config.yaml
num_hidden_layers: 8
hidden_size: 64
head_dim: 32
positions: "rope"
parallel_block: false
init_std_qkv: 0.0485
init_std_up: 0.0485
batch_tokens: 8192
max_seq_len: 1024
dataset: "wikipedia_en"
Each number is 128 + 24 x the weight over its row's rms, rounded and kept within 0 to 255. Layers, rows and columns count from 0. Numbers have three digits each. The size before them is the row's rms in percent of the matrix's.

# up: layer 5 MLP up, 192x64, rms 0.211, rows 38-104, columns 0-63
# down: layer 5 MLP down (transposed), 192x64, rms 0.214, rows 38-104, columns 0-63
# gate: layer 5 MLP gate, 192x64, rms 0.253, rows 39-104, columns 0-63
up38 091:104133118077105160132115105111129110112110162135123141148145090152141143153109151111091143111168117142120137148111155088100101193102126093155113157114144115138136160098092131121097139093139099
down38 092:112111157180152114100161119128107122138089103116125139127115103160135125139139117129122122084112143130110124160120113106116175134149145146106179163121162128213129091111135158140112128115150143
gate39 115:114157136115123141137163101092103147134111136131142102133149136125122164109098110142149155091161132108142141176121108097152128107170080138166141119165170100111175113122146123130148164158122088
up39 102:115097122130127122151126115141124131134151138114070151143131122122069088142118110085126138159145128122133162103155156129099121137119156152096152104134068149139112172136106142097179153154109150
down39 102:134144140173145140134099158122105106133102087136116125116114144177137084172145121121119158153091144145140112131151105160141137146109149108095113166183117089144154140151092147110098138158140107
gate40 118:103136150134138110136109105144107125086085133142144130134115108144080140135137122120170108102114127113090136141069133088125101141112146152119146083137121171100173106125155126145121106177154089
up40 115:100103157083106129159133141163148136120090148115122127134144084135111115141142130111150125137131138139108153129084137107103075129108103129113129123166093157116147116143142123164130089185162074
down40 117:137142137135118110088120121139123135129145125117117097128107122137079142130080094109131151130149131088141129119126146149148167122135142154093104143086091146231109111150126109098118120132128150
gate41 086:096131131125167154165113089148103159145133139102139105160132077131125155187068116142124119145154162164119121165122121161144096099123113133128122133131128150133172117142146150108101111145163117
up41 096:097121170155114144164154139116141143098181168113103145138147120112131123116135102145091092158156143141119106132127132202133126158164113133109125144118126147123107141153079121104142113118096085
down41 093:165141146143138122117113182150136147135134168115127147126106145095092142118117069102139164131136157131120125124125135079144143138145170137116137159120121167189093130128154126104075148151142131
gate42 100:127147068128115135113156160107135112151118140155140127103150138169121122133071117136096097099113125118108102163126150103109103166062150120140144110136149138120129141086084174125132150133127138
up42 093:114130122120075120074100114130104111144131113134168133118195120143143174130135141144143144136135129106160119156129123117122121119092128137110120046107115142115094080130116119115169136111103126
down42 098:104171116076178108105136130133136138084162122138120126179095146146111133122165122138095139142147157148152103136101135133133163107113147094143171105114124126117160157108090126128108141104083131
gate43 110:095157148116111117188133106134079164097144132154126101148085160146159128065138109138147135105132131125175136134127126160133120153143126135117155104076151133109135100150137156136132099103145115
up43 101:155121146175114117145166136132116108105105114171113099090140182129140166100096107152112099178117160131122147134135114098120148144125108156093076127095139129123157131141121141100154118124099151
down43 100:129134115167136141135122148165140127111106113112112134168122127138145124135113102124114101154083083086101119162156101078080150133140121147135190102123180116101104109123122156149133108108135142
gate44 084:152183145134096060138128151109111132119137129172106146167135126113110165118129148118155144155121130113089138140126114058137125165125096135150112120119105140116120176130153132116096133142154100
up44 099:145150135107137111124138151150119151125176092173081156123124124119135137114103141102101148137137136138156120178117113146140171108115130073128135147156125146142156130137166117111173118067089136
down44 098:135195128147147136129156160142098099136170132161073162161127111131127133134094104124120108125118124135134090113107084084116157118149121089164150103117162144157132126096158149111139126134139129
gate45 093:152133113110147106184139140063140103075128146106120101108129125154106146136105129127123139147157129143107096143153118138162116138139110132141127121091136132096121113112074171129107106152066146
up45 102:079120148106131128123136149108095138161144125145121096130108162098091129137124109148135113084113137139122143129121133148100120118106138095124103148132146103167094162091126104112084177158173076
down45 102:094102140165088121119129091124145176162105128155117131092101106123138128114111120124156118104128124119145132139128116147128106133129143129132146168161123135224136112114126120131173143122181098
gate46 107:124141129114101122128165145095139172109131120114126146129118139140113146098120128100143077132092130142082109115128130096123108159128146167089137133161182167117167147088109168116145136155110171
up46 109:134117092187134149168119096118144137157148121111150105155114118150111113140111104140152126166170122130096162120094104154129127155132121121130146134162091078133175127123134118144167124136183151
down46 104:129125159113118122125119124137062133103155156135121137127159137120130137131118084120128160063134128096168101096126169125144115095156134118155121121112097154199098156115130161125121117113138117
gate47 093:142157151088163133140174102107134131117136136117177089127140140134085175116097132103116083158086131136081117137118189104138141148107128116081143118136126122125138122130099104114115149130126105
up47 112:161146186125152098148110142175092110141113113157095134130132106142113159107101149122148176121106134095150136148125127166105131099112127090131127133123080126103108129150169112169161137109128156
down47 109:141122127142117113127103102155128128124132137132149088150144128093106103157116182148129135155138115103123143137131118136137142108143128132139143036126171129052099097095121134128128093136143107
gate48 112:080177132127172091127158104110133139097096107139145100138134131136099173106117090112122132119172119137098094124121132113149140175120097151126172136125139165133123138169099129107121151157118155
up48 106:112107120107131093114171129089126151098114136110153209140150158104109135115136114103103134107152131124055128104105176110105142134104130123112156137144127152169115127156139133112129111134142152
down48 106:144154119132112155173114129147161108160174153121120122150109126139127131109126124118128133137131131120131112141149140137129124116131140136135128218102092124193149104103066086148139150152139104
gate49 104:126183109120143123173102130153115116128148136149174117118092076129115111091117134144127163100131137102128114107116084124145120105114127153139170125156133189123109144130175147111131146165099148
up49 101:182136118156162136133130143154158093134177091118134128138104133154130104074127128146121079136106129128065142102142124107124118153108164103141118113129101152120124120077128106106122112120085122
down49 098:107131101119145098165152105094093088134140124122095129157140108160110133105142134130147103121132151124150128138122171117134137089150118113159156158079196143164103115160157159112101124132147144
gate50 112:140132114099123158194106146112119181090132118122161128129146111116120161131136116163128103180125141141164103133076134122142068113105117139106142137122122103097126113131115114079149118133115156
up50 117:137127160135139138115097136144154096088159078118154136132131119144137145110110099130138157156076148079123108149144089136126115145081125133133134146113121113142176159142175096176124124156151138
down50 113:145148135116157130158149153166111096099162142124117150146140115137072108114140123136116131113130111137127130110098150130111109113153139096115112028117118106053108113143131118135133127125129137
gate51 102:111148122120129148151093122166134144119130102127136160135162125105133149100114107145162099142103123133100157126100098131127099109075093139135170115114122144080139122134167161139100088131195142
up51 110:075145159116140117079096141136153110098077112149148121153142167131086166156085109152131142158138156155109127127126119066115115126125135126093134149133146139126152116134137166130145135156096139
down51 105:120180147125178094184135103140143125124117176129115143170171103103120129124138115159144095141138149126142140133143110105117084117122117132133132087134130109054145103128124148145131098112103131
gate52 083:145131125097120085180101098088101162115120122105106160118167104101110121125139136132138142135128122106134113165114134103144130096113078131143179117166142119084140114093163109097127122168125146
up52 110:168136145125150126141107097088107098131139110102114122133124145163131135128084136171122160166207121159102090108167159099145105125104120145136124131101130111138151109173137106120122109129106135
down52 109:153117117123146128173140116121115119103153140132130139136141142140097122142100139144115096150138133152118128145111163102120143102157109119144149032132150111043142133134165097118129123134102128
gate53 100:151131138140162137118191103128146169138084137129145122109129091164107122165111139105162169116145127130154115177119119125121124136146091155125121100095128136077129129118129139172144150096088153
up53 104:117135132134176127143147124154151176129106126144119133099122104138104093147104135108146157137147148152177149163150116126100126112154092156067147109115151127076094138137140128170127143101122166
down53 106:157222112157177113090121120151135121144144157098122132151123126104150133110078122131146126124125127141098131145119130111150130135135110118169147074109125147122120111151156175158121116135129106
gate54 090:120128150168171120139167099125112141140093111104132133127125098102169126137162101143169155153143156113108158144110168156113111082138123162143131125105098102083091154115120115111164143158119132
up54 098:126114157130118189133181119139125153088108131128107136109173119093108128109121123160120143137076133133120127118146110120162112114154165156102141136148151127158112127094075089158125122102090109
down54 096:139122098131133121121094142129127151126140125143107146084139153179102082116133112151085125118134095116136124111122113117144128184136162105126168169186125147106167120157126145099108135111180121
gate55 086:130121121089141127137128109111129148176095160088095087107162111152130122156132113112162108157152143176167136119087123127138135137080107145140128123138143180149152146095102132128109117171104122
up55 097:128123092140113142179130138107124134156094120146074120124088167145158121147130123149145104140121145107142080147113111145108142077109113154166144182108112139141148143109112142150182132100141135
down55 094:128200168089109138132125113111122151106146172137155155107142135131125132113129161139142152088130125144121153139127152159148130129176163112110129046130115120128097110123141117130131109167125155
gate56 091:132170169135136094171121131109088129120116150103169122088133169143109114114098142152134116151147116131129102138165142175151095115092101111108146096098148116107089136165113141170129125139130105
up56 102:138086133158104136134156108108128087108127157129134157149162107098127118138152116115161174127145132126127136152123134102147131145079104100178112111163107144127162163111110154083138179124100107
down56 100:118117142124097123141149095111140145128143184105133110094150115057114100112158124106142121165146157123157154159104166119129138124135119166134102144157132131145127112118126147111129148190159085
gate57 091:091141119135142112123137081146119135172123125134079146148155110143176140160097118148148126137131139145149133109148128106114117102148089089138143041120115112141124123134144171133120113151172114
up57 098:149102116117151108122073140111130130130101131136159114133103126072130128126119132114177169143139138116115157091149088131157103168089150160105116146173136133136108191146103122120151153136123135
down57 100:147083106106112149122120136130126139118102121073142102122086157153110132116148105101127146130108145125137138131081117140117117154137148134120088194117100120062148147135112084115146138147116173
gate58 089:116150120113153136120135125086144115118103161119152136149133114114079137134126182174106106161127125134171128132145117133149122123110115141123129112096137179125153180107102204147116156123128096
up58 094:139123105124126135120183096134144115112145105137143106105145111159117138132122130073149181119119172122116105076118102103106096146114166125104144162148101175154122110124169116098130150123159130
down58 093:104128131103083153161114148135166146132130121097122090074102148121120108083085102087109122137174136121110156108164154153157137124122154142140116164146099125177113092138123135132143112128132135
gate59 110:128143134150143151098155067095109147086094095122155124100112143170149138107077111114141121117086152082128151125124159127133134173108141168139172133096133119124124104135111110130113099125139125
up59 112:107145168102110138168111155142144165169127138131155125150144096105084131098103149164149126166157140126116058128172118149103144122104166106145101122147117125129119136132094160133106133115145115
down59 111:141106111122132128080129113130117120086147105147127115119128166114165123152168131124136140126123122140130136102113133149135138137122139134121119069144146116000136118123135128135129135127129129
gate60 143:098175150132159137119152089089086136075114126141117084124111090149158136102096145131115148093138136077132124157126127149137124155141121124180142142092130099120153136112084141111114142121113132
up60 129:133136094081136114108178121092120104108125149145108148092127121153149110127124083102117127114130122132138114112140195126152085124154172088121143142094173103137123103146134120112118079118135111
down60 121:134150147128128135158139132125148144142126153128113127138103145133108140123098112141141113109147140126114147123152124156126123131125147138130143139122122160255121113127120128143133124147126129
gate61 086:130138172155106130130112099155135147106149106131150116134095112131132168110098105094173118146163159126138141126138136096156097164126149168128132154143083141104131082145157122113176140127168098
up61 097:097088129120123140120140142076154154138096131143146128102146122081108089108129182136133127111087094130103115128143111155134131101079174081119142136130160124135123140134115170154098164144132136
down61 101:099103109087113117139145121125095145101130151180112136152151158142151134112206154119093135119119112154135124131168135161133137110141080107145098091132150156152151145132108100126119150157106146
gate62 124:116169109118122139155171143117103158075119121103175103144115108124140169141119132147103114158178147124117125183114122172129136149126076100136162120107130148115134125134110160120156169131124132
up62 112:145127130186093161125113131139131132127093143133096161112135069114123105128153154152092147089153107104138113131163125132100088127176137081153115103129123135103127169107143133138098091127123143
down62 107:126116139093099157160158147119119127098136148113117158092149123110138116118149120122127131103134148139153143143121118126131085122160129082150079041131155123065133131106147117158136139128136100
gate63 083:069129126116177079143108140151113141139119138144135141110099166134143163143098122105147116077147105114084155138102111118124160092130134122084128129132110146097161130154150137170134153128115092
up63 091:097135117131120124136085138120113150144086112134112104109117159093121111157138122084116073112081135163105130152099123178154126116087161090131136169135127098120115151142128108099151129165142146
down63 091:126145162138143063109122106149123130131104133135180112147126127082126137144154106124154101099099153125132121134181125107155138104107148148124188118117143127160144135140144116101098131087120183
gate64 071:143164125142115127117091125143105127118161156118162151125109113115124147083127123102122159141135111142085136184159131142159131153077136123096105110139106138095073079135140145160107150095134130
up64 094:082082130113123157099150123131139142159108127139103076128132098146148125161141116169105117147113131174140092088099123144111128142137119111147140171115151104175146101119110135113162103169100125
down64 095:123082128098143108147126127156166160165123105163101129138141132146109134103149156131122133103127119112127126054105127122126121115176118118141125175140142101164127144128085078084129152159125149
gate65 097:131135107133122131156102119111108177138172110120156100115133163097151135112101104139139090140107139137113112125135121099177107115138157124079182150114107163133159155162102112086165134129144146
up65 102:143168129163110129100151123164093115119107125122102117170079119135096138112117144098084160065086110104156135124143143116124117102098131118079119130105122133132145120159112111144133128129119183
down65 097:096165146125146085086101145096133127109158093140127089097104151156110137132129093092121108127175122095123121118139130137135128131107147165131203128114095125129149144156096122147107145133115161
gate66 090:171171123137145111134146140149145070149151096113131134173167115136134181111071148096129151119112124104152125149110133123081115113122120093090139110121153101106113150097138119116150147148112129
up66 106:162104087137105166150111139151127149121150143140126139137085122141176116149149127174134100178126163143145141104097142130115136085122100131135111111136120168119172107144165120172146134081125119
down66 102:149058094126101155142150122170165132139127123135149111138131135114124102121138134104134150158119166104137113103088135144101131151114135129107101164128148120162190118136115122143159164159178110
gate67 114:140143153111144110130135115111096148114145104160132111136125101146105137117127104160172098131113162119136063134095154097153118128147150135118137068129192135111159100107116167138125097093123117
up67 109:121140103147123079104125131147122109117141117136145142148109130163110089140119124134114127196088115067155131113133119096088090115128122146120108119058139151149130136109120087121107110158137145
down67 105:145133140193143096108143097145133106094136130116118126143147116123154108141136134107153125126113138133132163102123155167171092101112121115139193078123062133131135119127130122136181132146138114
gate68 088:133185146168144109134098174157121116106142146147107101133103106101124144122123155109088084090136105088147110114105129113125149149100159137105167094129143124089113120137094151149132159119146156
up68 103:121129128111133128127125164171126105163108117105114154158093125110133114153117154083116068100152153138091117178130099128085130139111154119108146136104095132145116114137086094138142185140126134
down68 106:132148151088156145111138147213110130130152119125103180150115123097122144129207110122113116101160126131144095119119151102106149117116115101100157125120140130135109117150092130134143144111148115
gate69 091:105190149153162116116118082129097136088148128143140110159104115121085173114109160165116134099125167108124130113141132149123129121128122138145149128132118131055176123136134112161140152149108120
up69 108:141117152153120127139113116123116170109154173115132110138086116049116140079131150138104164140113156131096168111137155150137130135177107112119131133168067121124126109135148141146115129123114120
down69 109:135133132120102168128081134123139118117125120108133104069132128119117133089156154104101140134114106125129157101141133154127154156144151154116098221136101127149112079152152127142115141106105137
gate70 082:122127112064150109143137143153148091120142142139112103162085129137138158130135086161120127170124124127137155152104109128142078164117131102093111135112099128119148156159161134102154105143085163
up70 094:146100122155120147158122124121142095138136116142144164108157164113137081085130102131159104181118131102106158132152114113133106095094134151149127120105135128092154153132133136073077136162122096
down70 094:126154111133184164131161134156112102119145092104138114195159104121132132127133146144129099158110133131103131149141132118136135119148108126137143084108164126045149156141147139129110121119089139
gate71 098:109173108145150109166103102111062139125156156149107116152098160133145097111140148132101113111140194129109102129162118142111101117101153127114156158137117140119088121150147118108108148162139141
up71 093:131133096106126155123123124107139127147148137160133134110110096094147166130159117151098100105116114111144109166137181107104143134094158115141151155082121165125100089123086122075172130110138118
down71 093:128204129135129126122115124160143156128102139139105138159144129144169131141104137081127112140118154084122155121096135106090131126121136154122129167161117151199144136097115163141115112105162116
gate72 108:119156083126116137153152140082118156111131144115138125139121146136124139154152129139133132116150127168124097133095107094140083121110117145109114135117133109116090156133141155096230141121097148
up72 110:137102140171113105133091118143118137129126120146144155154123117104140060111151154136154109142085090141148166101168110151126148136140131150201123122133111124141145151150132158138109082122124156
down72 102:145125149149125146144145122154134120118102153131125148158173124131153116129168150158141086102091115140147131100127115105087117109110086157144116090134137100076083156120129138133174105137094172
gate73 112:109151123144154087138096053107076117105086150155191100148138114106112148113126149145127125127166143156121113131135168174155125147116109126125143105129125111106151127137139118138127130150123163
up73 104:148138140102158173164153108109097125143124126107150126128102126179123148139116085139081152109163099109124112103114108093116101123098112127118098119114106126116152102130150104104170143089106180
down73 107:109162104137146114129141163109150150092115115127119182164132127144140121123091115135132166149170133134126106161125145080114091131144076097145171071116139157108111124135112112142150127126090113
gate74 115:122127102114150106154149122098082174115083114167149128144148158153168117113111121143138113104104092150122144146080136142166144174101157157134164140130094084126140110114103142136142138126125151
up74 100:103118097152121112125181135135131095135116129119127186142139163134099098187129158156135156158129112079077121129110139089119124152158152130124115118157097114143131131134124141112146145163156092
down74 099:166121123153092155116117141143136113142136119141131134146130146070177094145125131121111116128112090141117115109148111096131117134163136150149112069185125150128186118139139150154108136154078141
gate75 116:142126125074126114160103099093090158110095174133140111097146145143131136119141131142126122118127132172121102119125151156137098141098087148150152121087085145115122126127069156080111151130109123
up75 101:170106117112134104149152119104106117123123125135142095123078123127141120171124091171135119185155139122089116166128096112130139106116099156134105093131118140147158070151169127125165129112124104
down75 104:124110117133140137166136121153127152099134168113124163120169096170123150118164119160143108094120119120150145124176110157113120150137138124114112192141117106096068130136108124125144118130086174
gate76 102:146154086113165117150122154125105132158131110127115112129138110138125135158097111103123094112116153073158100137140120137085102115077142106108196094101118163111116135118170134150134130126120162
up76 103:127105112066143136173113108118145143093140117092115100102146091130143105110085110146101116117171086127115133124127152128172114138124134168139116135163172122120131118123136137118123141179180141
down76 109:128108126142125139155121107144149142133126121104157125165133116139125120133187100169149131118142118145106149132105117125169139108131108131098105100160127130025154100133159131110133088157128149
gate77 099:138110091135140117140152129112138127134098147141160159110134132136130117137102129131102087120152098148113109125119114084158080109124158119139128132137154139087117141096182129161135194196136138
up77 108:098104130089106095114140110108096168098148152165115134077153142113112107111130129107159186145105121110140169131138148132135123131087127131107084147099083090101132112156122120101132115129122105
down77 112:124177140115111109141122140139144122136138118116117105114108114176111108105127141118119114134135106135139129113121120141130120107134155147119142151107122137255147124134091107114123141154132127
gate78 093:125141140079118166145136092129115165123059102143130124116154141154149128155132119220163139096109144079129119130141093124146150125126116115134138146175141108111136114135116120138128127126142132
up78 104:151125153119105106164128139146137105104104094154102123156061132106115104145135093137133129150164185119166118137120115104122148191115128105146130097118180149115128115154125110130147102107118136
down78 097:114170112088164144131155158139092092117155138140156111120148166168150169109107133153124147104132116092148126122125140130098119144093100129149112126130147085109099144147128160186130103112089119
gate79 076:130098139135124148152151161129112117124130132157126165110137155090145142106154147142154054141086090136123158156116096143142141119151144146132140162140159084131112151098139145083116158156096115
up79 078:141161152157139161144117094142128143178168081149115124133083117141078152099088121166141151133123136131089135090173124137149134133156106137122136087138139128135155112115164111125146113139163149
down79 091:092097125136106147131144102094134112122146153133129122115118149111129127114152119135110115122109133138129141166133150136167130133137142113137116218142133115225142113118093143113093149134126162
gate80 092:116116119145132094123153150136131133134121140142127150144153083189091127157103174108137147103127107155136080123121152149158107112143173131146144112184125153133114121120103148127092166131179133
up80 094:168112133125138140167160161122138138113106079114194118117110120106140118131161114168123111168146136135088123137098141101128144104097133090156101111157087143103103109110154115153103122127123095
down80 096:119105109135119144114105138154120127100119156163126117122141099112130105158090132094119117121120100053109112094146124116109122133157121184104116132129082118188148133146100124134160099161094132
gate81 102:092151159180155114169099119133095108141172141166110106126123151125090137128097150132163132136133097109112121138110114139114155125125168154186126079144137119108132152109151107113097139132113166
up81 101:119123127136150142117126136068138116129125077105137144084146098150116166174117157115142128118149092095096126138119087148155160155129093149168144144161097105115097106144105135118129165122101134
down81 103:145161139138154142144128150110132160080132111140137109125158145101176112115144061110110138127163135138119133147105105088106120134088137100152154097147159098078107134106126154124144148104089140
gate82 101:133136158110153114156097084141092148115143122161173120118136103124147131106102085139155151089112122143119131155140149176160099140179118124127146144114126108107128095144167142114137099140096178
up82 116:172151085077129122119136125107105179114150150120147107114154125117095152161130182156140133144146165110115200128130112103115128111132113109097107124150110140121092110164147115129127102133140144
down82 111:177120133126098142156104133138170098149126113117130156137139113111165124142120154095138084100115093157105123135097133132127116134153130132109149054130128118047092136124131130123157130147123152
gate83 108:080186130078124132140140101117089177138125097122147111132150138123089091121100136102109136095153120122102140098131123145152122117117074108146143098139125173117169148129147142108119163131116118
up83 101:124129144157145125143138135103125164137144146121118117119115135162098124059140118115108081108112170126135116107147106149115141110123158116120149146068090139172133113118125157172155086141165161
down83 099:150064125147116125138086127129170161121134130134145087127115128151188122115161123124133113061124086115157109097110114142129093119139113130098134120129126090076134110151127120137099131132130161
gate84 108:114156110086098143151155114114103138104105128167106124136148104129149147105132140128162131109078133141123101116143136126170088152160112156106148121138137179126136095145133205139117101106102128
up84 100:144131167140118108129109082109171136107144111124161107111143126135159162114117161135139113133130125139117126077113129151100106148110162090053138151138090144126165144106121117131114154175144155
down84 098:088107137145134125063107150141135171113112161113141075141093129147102126131072106125101165143130129118131147133133136092140188139104135162105123177129111110112127121145102128099135111138146137
gate85 092:122109102126114164146114106134139167104104128162129119150146093139148151104127086134125102154112164187122111120088091109159115160163120121097166133106124130076145117134108157145149101116117161
up85 082:123140156138146132136179142148124113138154116147151091135118140140130105132094127127144077121145099126156180164128142087128124133119152123142138127157156139132124175094149141044118139155094128
down85 091:099134135114137123174128105113092176132120105111158079126155092153148131111134120125137174124142164119160105157083148149164103114121135153123075151143139161157158110105112130103123135155149138
gate86 110:095165137167135107177128075107076127102141144177152092148145138161116160147094137125152165124118158141113112112139137156125131154133159118118129108116142125114152116160133137139103097117170099
up86 101:122146122117170184131118133122144146150140134130102117091109155112122116133132076106132161091147096105152107140122158138130129130138043139131119145178124120125095131120156130085087125123106120
down86 102:137079144104118129099126107121112130131119071150120137125132108116134100081150145109094131078144087118131162136108179109151114116165127156127161109109121151127067135121138115124156117111081117
gate87 095:107142115134198125143121102117110147133150115126127134175108154146090158150114113155132130143115123104117142156158120137104093121117152163122158097152103106109142143159170119135145078171133176
up87 091:143123125125142143107123129134148135134094131134156125120132096149070122139103150105115123116089116137131111124162102208110146115149105119111112091143113164100116135131122126151168189135115072
down87 090:123099101106100114144128136145120161125132062130143129113114138157140140157083141135148163126137171155123104156121080157127138136105161061123159130116116123123142114142139166129119192126126125
gate88 108:092132135159182121104108068101142141125104104194114132140146112158115143080102101125174139105085125150146137117114134130178130130124118159156128120106147137096142122126126135138103113106102130
up88 108:097148113122116134116142161114143119148109087090121108079133090161130093129139081123109087097169095169115097163152120085117134127109147126113137103110135123178115124137112101149112127104131155
down88 110:146115146155144125104159127127137068133144153123120137132129102125117131137167121147123134086152108097107097119124148131119093115130104090129138081136144102033094131117137150130136119136160164
gate89 088:092152171047148149139141123103127124136131153107195138153121146139139131119157126116134094164167118162097136132149151122143131123118120129140156107125125156127094178122091145143101136122146124
up89 101:128122173119116099137107138147143173118115102155150086114132109124125121067147147165113156153113161139140066125150135158142150134140129105156117151183095115136119137142113154152147129143113172
down89 101:148090119171105117132101096149126125142104117142092132125133086133145100155137144129110096102098085103180106124096127144133130149116150161132151215135112114160143135132111141098136118119130134
gate90 117:076166112137144119139152078120111111099121108134119115121116161183136146139098101117119126174133172121179091169135104174134115170130126123133115113123142126100173129134149133116151143131111115
up90 108:097136197127150109141183104129106140149104139145139080071113114096142138157117125142157122128150138138176143177112122110102130120152091102152099131148105120135122151115121150139140120143110104
down90 106:091115123100106159137108125118110066132139145104123112044173147136119116149125124109120153126160091135143136121144117151126166155119148099122120143125120115136094135179144150128097145119168109
gate91 074:156153091109098114166129142085135140111114124082187157118134078121111116113137136127176107176165108102120157146160097139115129135112098125119128103149091111139145124135113145132124160159147114
up91 091:132133167155110130125122111153151132141090112089129127139133132173099080156171123113124129141170118115136105125120157099144131143116130174126106083160132128079118123156141116132087130097188148
down91 091:147141194139143141156101149114146126094132112129126113168123132115101108173144130100094118111151115144123183171159161093108124098097155117173127110122101140103148147150117122121122147122088111
gate92 122:109146128097166118151158062128076113114092128114142149130140180133114131107079114090152114134123108119102108130101141131151097146111082100107170098107146127136134118124140098131104130128162132
up92 116:168138145126132099142141139176091112111175089140108133084124105084122168113098113136133163109115174108122120091128129121114132093124164084121121129147098127111116139164141090136157137157134145
down92 114:146112139156130103115102101154129115147116137100163102124129120121115133140144166137156103134103134118143115142114116193152154109125120148127116079122164067069101120162148107148123101108153161
gate93 100:122160162105161163125151125139118117117112120140076118097111142176127122180125115140105105105133133137140099124125131088147137140108100153134164112125189151126137153081091146164159103132148147
up93 090:126105130127121111122123122125124160097098120092124126132152131088144142125165122110165149113074112142125147146146116100120138076172162146121124117091123126101186128110118181108126166084151112
down93 093:122062110136123171149160114111116146152123113106107145144138126101105123149086128144155119145121160182070154139093135148151137138140132138115101147129141162091114121097128123169164154145119152
gate94 117:134153144087167083124107101107087134097084103159146122185141116132112185142111144128128167131136146116153097156138158150147125129122149115127134137123125137092158124108074122116115126118088137
up94 119:106131130113101199138139127120127143171151091098111134098127156161117093111114091143136122128127154118088106099137128084151130116111161160109123110156138139108132071118168114124163112117152146
down94 122:114122148187131151184122116135123134122128119138101135129134124145138098095107095163145154103119110128111135119127137099127128141114127107128146017172115117075115117137136139137137124120127134
gate95 087:191182090139162097125108135140112163147107113124179122099107110161115160178132130131103129104174117103131127132139144114136118144099125125083146095107158126108150147152129114156132154130127137
up95 105:118134167110101145109129128141154066134110141144144158112153162141134145109136114160089136109090163105160140157129123133084078098108146111121144177113116148137132083094144123142101107102128131
down95 108:116132141123116117104107150161130120090116085161150129137106150128123134135178145116124144122086118163164080100091134111117095119100150153109163157166136090174150120115121100151099119131150157
gate96 122:112161126110148100118138135134106162069142113083173085082122156147137119155110117120130099114122133133140139158095127126135118150125122121098147120144125126123162107128130198111156168180120130
up96 098:137148136156101108153117111078089124128060163138143107151098146097124127123163138090133147139095121138102151106129152125137123121139157159181092154105127104141125164102118095130095117111126130
down96 103:140112081143117097112108123125168167170131102148129164173136152079131127156205149120130118143134128138140108141129121118125092120108127148127172129140127144072104146140098094119138113115136129
gate97 080:103112087098122134102133133155159111137138159108129112144123093129107106143149089109118135153141151146135120097108141139142090142142147085091090081164095171112164149116147156107090109158125107
up97 086:135102103075125154120155157134146092154089156107098138166139093104131122141155099095118130136153119186122136129112103141091134108146120077116131129139137134139132148093102143102068119141110137
down97 093:107187110176177086115095147113108103103128116122127131133138136132151161153098123150138103152116119077120117146126124102164156136124117167168153104101124120103117156165119161118131129108116160
gate98 071:162176117126123100129127113083122123090127086099124118079107126113123125124126121153129098106138160101102148111151125082145133166107127163173126117095162129113102118090170144129133115147174120
up98 089:134097137148080123117104113108105122158091127126136127154151163133133147132128081099132117109183164154135125081085149149099156120117077130133107113142117133147134128156156173084140150137120115
down98 088:164040126107105142126120125125122142114122138120118151134118108154111073157174152130122125121123111133102084121076103119144133143136146125130112130128111132095146124114130123068171149152156108
gate99 088:095139119114184104118108106131140107132101122129166085116118154123157156171099141104206117101128106157156177094108123144116138132105164116156112124120139135106149143120139132095109136146127140
up99 095:095138151137129139149108157156119113131077109161113130165075131131148128159093140142171147137078167135147167113119108133146140108136134156130155121145094168097151164151161123160123128113141145
down99 095:118159128101166091152112080172126140130135157131174097140111135141154116128154144146179129135125111129152156121115129177124150115112110126140135098148118136083164119090123086111160112114113170
gate100 112:127149152109138157147153074132093138112143083149121146120141121141128132101089092177149171134122149134129096090127102112158152116111119132143157118130149116094179120139126114080144133120163166
up100 096:128135131142185179141170151111147100122151126148103112127102118130122118165109123134176177113130153112131127133129126134088141128141143166119139159160121078158090131135160115127166124081145106
down100 099:150115114158111154106111116152141123129111102187131151128153124114174093135168152122102133119130112126152137110093088104085121125122104115130075133124129113112090143172116134078098113085114117
gate101 066:093124173115105117101172108116152085135098140180104129132154143151114144089127109132138118114118128166104120130162073150113107122175170125101107136127116102149096123121086125116115114142096131
up101 087:086102124087133155117141139134089106140146118131127149149128137120156124154168110102120131146115151160179116132097129154142138126119188130174129164161122117142123136080130115081151123103088099
down101 089:140178118152112129171147108128156144125135152112142121094101112103134127135118136139135087130151123093079136130159130118163122130110089118093142078143111180077117128184113143143101128110128109
gate102 112:144173142125137113150144067125093151096128097184175117130130138137162118128112133125133106116092139158148148106137126115141166111140140099144150122120151122092121141173131119144178129174133164
up102 107:148132111111125148099107113138136126174157093076103132129138074167097107142106075123085149110139137120127110146133158144117138126151155132160119121161144122136134104101148122092086083131136096
down102 105:113110114080109148140104168174146159130141128120105137154149135119167184128140113082129142134172154091139120127081112128122115133109119139145124070102119146108147104099139112102108135096108103
gate103 094:109134124118108113131156149125116173130130120143110095121137124185152137115131120109149110084123100102144164142142090118147091123095127123078165081139141134068131126106143098136168149129133171
up103 096:121075157118112142138112124112151134156150167114119142085154136104128102147146111100180140137165117124120164146125135144125142122131098134095096143151072156108083144108104106164103149126134085
down103 104:150078129125114142129124117132150115135141153131122138078127120096128072134195113136136152141101127157128140110163112146113137107113124121124127132150138120231114132134171132118099110135124122
gate104 085:100149173151151139131161133130126119089099128096150120115111084162113156120128130137120105162148172129190128141100116146176125181151132106117166135156112106119125142160139167114136131129114153
up104 087:106122092140129122189128108142128129113124106116110140118149143074099122131109076142211122159129150124125091136161143138118100145112119131090112084127141127104126098127105109124145102155123156
down104 096:085175155118111181142154107110107115130115083140126111161102115128167120102148111138103140158125150172117124138160118125144145147139134123116152105157138117059151139138174161144109153138116124